config.toml
n_head = 2
n_kv_head = 1
d_mlp = 512
qk_norm = false
attn_scale = 0.125
bias = "none"
init_std_up = 0.0453
optimizer = "muon_variant"
lr_mult_down = 2.0
beta1 = 0.95
seq_len = 256
z_loss = 0.0001
train_tokens = 106400000
Each number is 500 + 40 x the weight over its row's rms, rounded and kept within 0 to 999. Layers, rows and columns count from 0. Numbers have three digits each. The size before them is the row's rms in percent of the matrix's.

# gate: layer 5 MLP gate, 512x128, rms 0.209, rows 230-260, columns 0-63
# up: layer 5 MLP up, 512x128, rms 0.187, rows 230-260, columns 0-63
# down: layer 5 MLP down (transposed), 512x128, rms 0.172, rows 230-260, columns 0-63
gate230 084:502446529487494512468497508525517530517535510516556589511552535500571533441469543594490496470480472489590472437484488490551484448472456401518530516522496558469541465495493566527570555455489564
up230 103:449516456529527437488517530513530478399527520553454504497515488504536490492463490516552462508440515520401516407532516498541525548568505463554506537551465431492512482463514581498464543471504512
down230 096:447434461509480514419497440473516541531513469432521468481522535574482496474489504486525484503507585500529507498564583539507525535530497501500491540531498565523487489470433523526487548509497522
gate231 063:574524508513471463505518506454437515432489444480522497530521461459492501450557516486542488483418505515436549476519552458508526486458579492554516429496460484503437455513475469483417450440573538
up231 063:538498471579496556451466525479457478537494515512479460530551519548461454441525487442489571501510504554517494482570420444476483470426578503477477503523461504490487490475458507485450464459487512
down231 061:497501522467478508512544473456477526456482571456447441530493524460490547521579551463540430468568481574510541547489557515502454485505484530444537389468520545503519490472470495473490528520496502
gate232 103:513472512522546432492571537440357472464575552517452446510469505452512470488523509556461527608521520481444501414474459500560491467563607515502500517449553488475468527498512463483475519463500517
up232 099:546518567519524494426457508459470526604512550487423527524467524497471545482530522566499522483590561523539496485533429540489482521508559517490540459458491583551491504490443510473479468491442477
down232 101:493524543570489520539565427505411482472470535526527406489476518492479488538485542456470473524489510507437484470512552510428518502484496484537435546525482469496412504557553489493497422512539454
gate233 111:556468575483505547482534534499532504532519500453508477488491483461439443536486535554550462518500416524493514479532540521539462461488520471484507495578445547478480456497481566559528529593504506
up233 102:557530504429481570491492484481515539532469455453525451546478487507497494495459589469557629453516561516451439477461504543500456489525495462527491489536495520494537427564484464521544499610454467
down233 105:518469503496488495504506510564542488500553433507496506451491521510420473520538513496516501471501419491456506481552570520557397375536565531470519507543546530494442504497507516480537470501451589
gate234 118:503467546518470534501509591453522481484439415452536524460417528459516496537539519531468521546555460526579472512444476468494451454538496418503465533494526507470500449527508475536538495457610496
up234 110:582448553526490563526576556532562464449438500474484549490452510480480577558509547485482485485537434503490498449454450530512435471482452479522454430504450473497496489463482495574539510468574558
down234 102:478476478431518538504480501466474531555473520505522483496529467509573491542579448473514502508443577529558493541559519498456515487499494497427496469458503476496517510487447517519462548467467469
gate235 104:515545530443616476526462550507467526522581478561629493484472451474476545519551582499510496530532517576449545502451478502512469480431442511521515474517396497469562493481468482440506510534487521
up235 106:502454516416559506460531446483482451619534453477514413526457486497522566525476544497492456558537496498550451496524509496524526534441444603501486471455452463464510500538498514429529551461484508
down235 095:447502436468436485554540536517569445456467478552438493445512549519532476526570476516575530457445484510433547472544519467476481434562529471485510551463540568491482468526458459535487485571479467
gate236 112:477494443556507461467495545536511460442454471412529452494425492567441417545509430484449474525424409460554510497421522547504499466471492508530527540538583468463549492532532422527518503494442510
up236 122:519544505575519474524449535504463431460542464566540584506550515535461486463499524437511541484527491534534505461496526416498530520424516522477543525544516480537487506512411532492490486496526458
down236 119:484570493545479520494495527494515602457513480515487531471444550590524513522529566517470432508555512516429489466480502535501473482496538512538537493532518480504575542463499471437466458534448503
gate237 098:479469452496539463475532404488506461508544499491507499508508483481507544549519520483509573494516509548480496501535502387447452537448580490457531461480500502498496482565547515445498585490516593
up237 098:468524517486436522478482452503458592437471556461537581402523516516560454442552501541480515464515456503479504453514581570440446433513529517522422498535473494548476435512504479500489598554431580
down237 104:495548485449503495524490515513580443480484432497510480481556471506522543457496519574476491499412550525487544448535456529567479538482465525512541466463501469401528557472429499476501452546550451
gate238 042:568485441516469490590512491534470504462484477503431561490529435486475457474442516526512517478500489524556502534454491573397496543516530467469441495499524545400528431489494415479477493419533577
up238 051:538547541484460528529500518501529492532550510537474548514387487455446479517517532523474459538508463481574557521413487502458521553549499438488531525507494465452474450522490459467498436510493486
down238 045:544496530526469502555503424487507502476521535472519495491494476593502503501567519464471533457543387484478524520407429489444482544484512527480506476480482474465517508550498464559511494493536519
gate239 101:505477500512562410486522533540499465415510401445549430550429504527495513472541539512540493498436504516523497549519537569469541510506533534525528485502498467405353534468495445558529488484538501
up239 101:536543493406530393464490495526573540472494523515564542557438501464527470513516403492459426518439458456532493480552423524497480558493526537463513525482437456465466494493460482531466450487524437
down239 100:401505419590500567506453436529494550504452541481490523477433500505465479487455550502491465485547487489497532516553557402549558517480470478484490473539535487489519491492500561483491564492497504
gate240 110:461488529495549541419520470515501475514571441453645543493505457494482475528446443466534551461459514452540515473465525472442526457483505476543489518476468486498534527419551512473529431539450487
up240 107:490421429525533529464543457521478501470498467472603508474459490516515498462506462527463549434527508407528521466445589496529510453495508482501488533513529429513475503450567467574518477510461441
down240 105:475553599461505490434499498480490404546600520457595576467501473588429506485454486510527550530475522497518590446507517492485491515465537490559502494446539405498507533522569477414471480532474495
gate241 100:504478469467535515425512475512510491473529551427544631502470508513447517539511551381489568460502494496467432506569544449515541561562502484436517561453466446505542492476488493496497543582455465
up241 100:495422475513480533484488462553507505501508542499561491492462526447522564547516491493481451547503518511513563488442528430519519492460493520576473563452525520485464436453487496533498472463502524
down241 102:493560491483539515560504549487489464494531553479566508575493532554476440513517538512522486500496474511500492553457473559517488500592474581416577512499498501496441429465458500536518560517510520
gate242 082:505548503503404505494506441473534430469480476462481473473521565498601493443522522423475528456485530494487512496524534466538573496514508558432482506452459511491500473513521470466493535483523481
up242 082:579508456560510514474513495469551475468477581515545495467516490456488483576503487465499472539544435501507477490536441561496482503529550521551476548454423491512513493432432477539502484476503507
down242 084:588505590391490461528484499467484489505463494385410583470592548468510471521474549504490528473510490551517562500495484566461465604448532533476512525513438479455474494555513520592528510503463490
gate243 113:516491517565458502480498480557420541448513517498461484518456488436521534556464518532556536514485489489549494397525504493603426479463491490531476579541521514467479505494506489516484467459533525
up243 120:468490503538537451538506549566505490518503460466519485493535484469489465457440480477555543497557443552507498509504525546438464516509470541447514477453544527468549441461490566466580505560517571
down243 124:495506431467473544450493423474503540468493545523443523505522537442551561539547538569523560470509508461473487505496471533539472479519517439521457536532449472445439580516524512493448443458501489
gate244 109:505550522509532461527556500466496478518523541526501470496527526502478538528600509471588446565495470556509492580484454451500509483498507512399513520468451444467525452502531579461505460539465563
up244 102:539485436467484611505554490530511512528543528515515500532501549487501466530432463528473483447471514545531593506556481503427513440511534483552477552473496545452481521508553487463498533476534466
down244 105:479567524543484447483473491401492554557452482426539411533474491490527550474561506483557520559496527514527491551483452472476554547442536479486520431461493452528542416493507556515537486500486572
gate245 119:470472484477444446486470472497468471512498633558436471498511439425519530512554510513455369494532525532505477495470496461500507514495560481540518491472463518611531556492448442487523455460502518
up245 113:520498432493473573573505551586534478519502444491604491514456548475586412486519500453520548442532516499525490409512450568532481529471468594451552519536537522418485491523518511543491506475497446
down245 107:520527561524470501501535495438533570553447508408548584500462459589555514498434475494517513490489455438493507567549424475513461450481481432477511570506545502531471496498524497470540554447493462
gate246 103:465570554549480479505450529469457507537515537479428490465503446508498519504527519464500534505550499571556433475497462508449502468608480510480475506556495468481573451500459562573533422494540453
up246 093:549485514541509554513502425451470542409457457512483524455584459555567540488540502519520533421532465540484504513543455473491523529454478496503549578514540496540531452477512524521509437551399499
down246 096:479524442545449480507557526604498436546523529503537466530384539491424464477553549430526496547429508434475431525530502541499511401559535534508423436560536477494505543506433487472495504518540497
gate247 112:610495530505508426506523486524514414433473485523536519471457502489513530507531489484452560485494477503514521561460446502436610522483561536477518476550502517484513547493577486517475536478497487
up247 117:534549534535531494570482435544483458486492489475434432554476427496513492514439546567513493522552480458429491500493496443478513509539493527550524537439527479579447457508475507537537468511494585
down247 116:537529486475494519516489509532499505558474526447582513543585484532381379558573504503524442509556563533475466523515550491489388495581543561489526458515456482470471433500479497457488466524485474
gate248 097:423499469506476497590442444458508439524472472456496433453478467546526533486476516375480516421476472466407535476491480511481605479506460495513542486500476537484463512515449526506498527495498594
up248 103:501475492502508556503585462501499588505512506462466537483498518482499523524494469473491501557437532506505459561551496447465464547483523474478457505434562482484474476592483456439501540435495467
down248 097:451488442483564556440558482433481499560512532501451502462507515459522541448533492471479456524487547516517466522559449445523518427515521493528513462444525478555453541499469458500489474493512575
gate249 103:518523506469454447548498551455530531459463517447614546564553444488467557435515505573545475498504549486552472495522522549501573526496453524486486571483491464480497491512530470508456562523537506
up249 096:568471501523490467462473544551474463433415479494480566482506473545535520521525456531487514500492510498522495508427521532419535563569535430547467488408538471479518469519548444528461489472534551
down249 101:517552480492463499560441466514512515500485565517432540521498478529507583473503473461492490549494584559518513477526521536476506539425425466522490566575498463520522534571522474500472582524451485
gate250 098:508492527461512497505506576451487462501437504470534493495532495509575539523522555530584457497429537509511464486484459424572522540416460506493472458471480445473461566535468487513540515407555501
up250 098:456566463454497534468524503493496505480507542509521514629484528541549506495448576538501494504497474523477461487502579506506543402445442494480542537473460492408463506511530452555470526466504487
down250 096:528481464562495536494487534512581541423485494441489467444462533462463505548472443514487480540448447474504523534527501479508510554505518551486486499525591472590444538519480571452565500455519477
gate251 095:539526505535512472570450568482415433532515499569473506527439423502534559449548492503581482516439506536578499515542493546458483488434465458511459561487496464517480537505548547461483482467488511
up251 103:507503420512532451492481504502507541482481464477570606486501447526460487457524483452450524521524519481511420558482528419498497427510513526502488529519528551536495516484560517498428508514418465
down251 105:566514522481493532492541577511508485495462564479516481515531522507522525569540455537471472425480473481504488496491477491484474469454515481556485486439484503430458510517483476524493542453478524
gate252 075:563515490516474406509474498425475456540436556540452497498529486556570570512498553485464442468436481493535528519488467565474604475449521494539529540472472549576502534529490498527439517461444505
up252 076:512440421442416541521556535496496511458595555439552519426492500471609480446507488502463512514481515493478531428510436481478510528458479427522536503490459507489486561502512518469494499382466505
down252 080:514395475568412465422468508484547531496408474478483513469462513571527583472510489459547475477521435579489531591538473478460518484428524389474514513519466497511559529430446485461505461471436501
gate253 088:475528471517496496513502501395475576519463489449503523476546490422575503511463446430560466560516570558488484538544525483558469452527534504517525494556498471453475452496458576463503550509465482
up253 085:453457528513460488532538505476482475446516489575458430483477468557505527556480564469548584496547502481538473510445510483478489511434468509583494500500495504491426497465500570585521481494462529
down253 084:564518520492508551555466569469508548549505491463496544521447562482459454549487580463517480444499382517493537529558478457498521537503488524506558510533484527524462442548481581443553472534508491
gate254 101:552476556512522482416542485547534569485492521431436484418510512537525451487449493470488427513501514506519482514515520580498477437509521479470473554531517545514490407454478437472474477481510490
up254 106:531518462509457529564443486476509437578442499515467443487503534546509478520494491462551497505456520541499538498467476498464513458529492558510474449542503537492518495533539531510554517514528537
down254 110:519465567492467486493524513539476521498514578546494545445508539407472501479497493555500541519447523479445535472471505564513537484454488529490448508532463473449540489536470522512554414546522495
gate255 088:510534518469447483496510523503492513546522375501407549545453475511502496517495413528536416480438457497536500492423516540536483563493533427552474453518522460529521520459519492472467472548516508
up255 088:449483504502520484454510496509517452473514508508559479420511451524499467459517525550491484482539528544487488613612451447492563493503469486452499514442459491484464504486570511521564547523463534
down255 082:467477495537514510490510495525470551474549481412446502532510488460513528555551507501509454475498452457495539425499522522507606516512509498436495473508493511563467486482543523443488424521489445
gate256 085:503423495505525488468498470494477467536542545524471532535527470550484531529508543517530508487511531544501548484473483489462573504466498482469486492437514429433476499414502467494452483459487566
up256 090:505432555518493471517481470558458431473530491501502544481528520462472469475524471440466439479460506530487485478524480475520488515535554597512487484507513396476512514539439532465500521522522495
down256 083:506511499583470431506488488447527486466493553448472431462508547457512521447497569527519523458509539488407424561483434459528487412493443521508510502519418470451509446478418483496545519535490447
gate257 112:562509478488477501481484502452504550499493462526522532541487450561476525497516491522469531552533443504402544509481576531478543560478501421519434522397469454553524460479472446504485522480483527
up257 106:468496544458487537504491507461576431466539539386451495478470553513560465493462490456529446502520532492566461512481483477504508444486514551446556472553519548468508566524534525513490502460442499
down257 110:491452508560499471510533475487502416493498574520541422473506540461512458529504456510541428465455580536556423500434475413515563472540543475464457482542537485497502541507549482448532484491498432
gate258 089:503566506486489511594431500510490526443526445522432526453574502463457430451476526562533513482444550494450526519537541513499588512540515581539515531468514485503448504512495537602531558442472572
up258 102:550465444500472599528516539450550532482463509413437506559476459466529554550443446475536486466503458501492403515485479456572517457456476477527553506485439508502479470391553509466513483506460571
down258 108:442601448446439553509459481451506537488464562512416492442472490441426491570496540493480538544486551449530502498529553479530560524511492473575496471501533472439451512447566556577503512525448463
gate259 062:532454487491456490515477536404477482574563493536556454456467479537522533485570456513525530458537516489529506564478471496566476460440552454532489475489479440514492517474485539509530492516499503
up259 060:506440442504443499559553506471523540442478467442446553542496503569565485550471478541463456487525500541548479457510524490532519416491436488475463517406474478427520469492449474521530493470544528
down259 060:501559502502525480499556507615612544519572548447469503554477477517443452500414476567491455531484585463558465455518457511410480513534485464549519498528503509431513474496498456521493465504561502
gate260 112:505452560540493546498505455492536531508504452503454500536525508441495573620466522499546494554461442535486454480400442546466483569526545454475500441580438468524513516494510458491449533488535566
up260 107:479497574433555553484435460408515516464479498494376530490538517554475508520398510519461461474465508497469499553464504501565508530544556487484504512505493517562490543513463459450464475513480468
down260 113:490523543498422585401458501525513540481455476532507462430522535488516572472458508511485467436435503526440422489462497441461490582488594497540525503542470499540499561473578459517439563558448533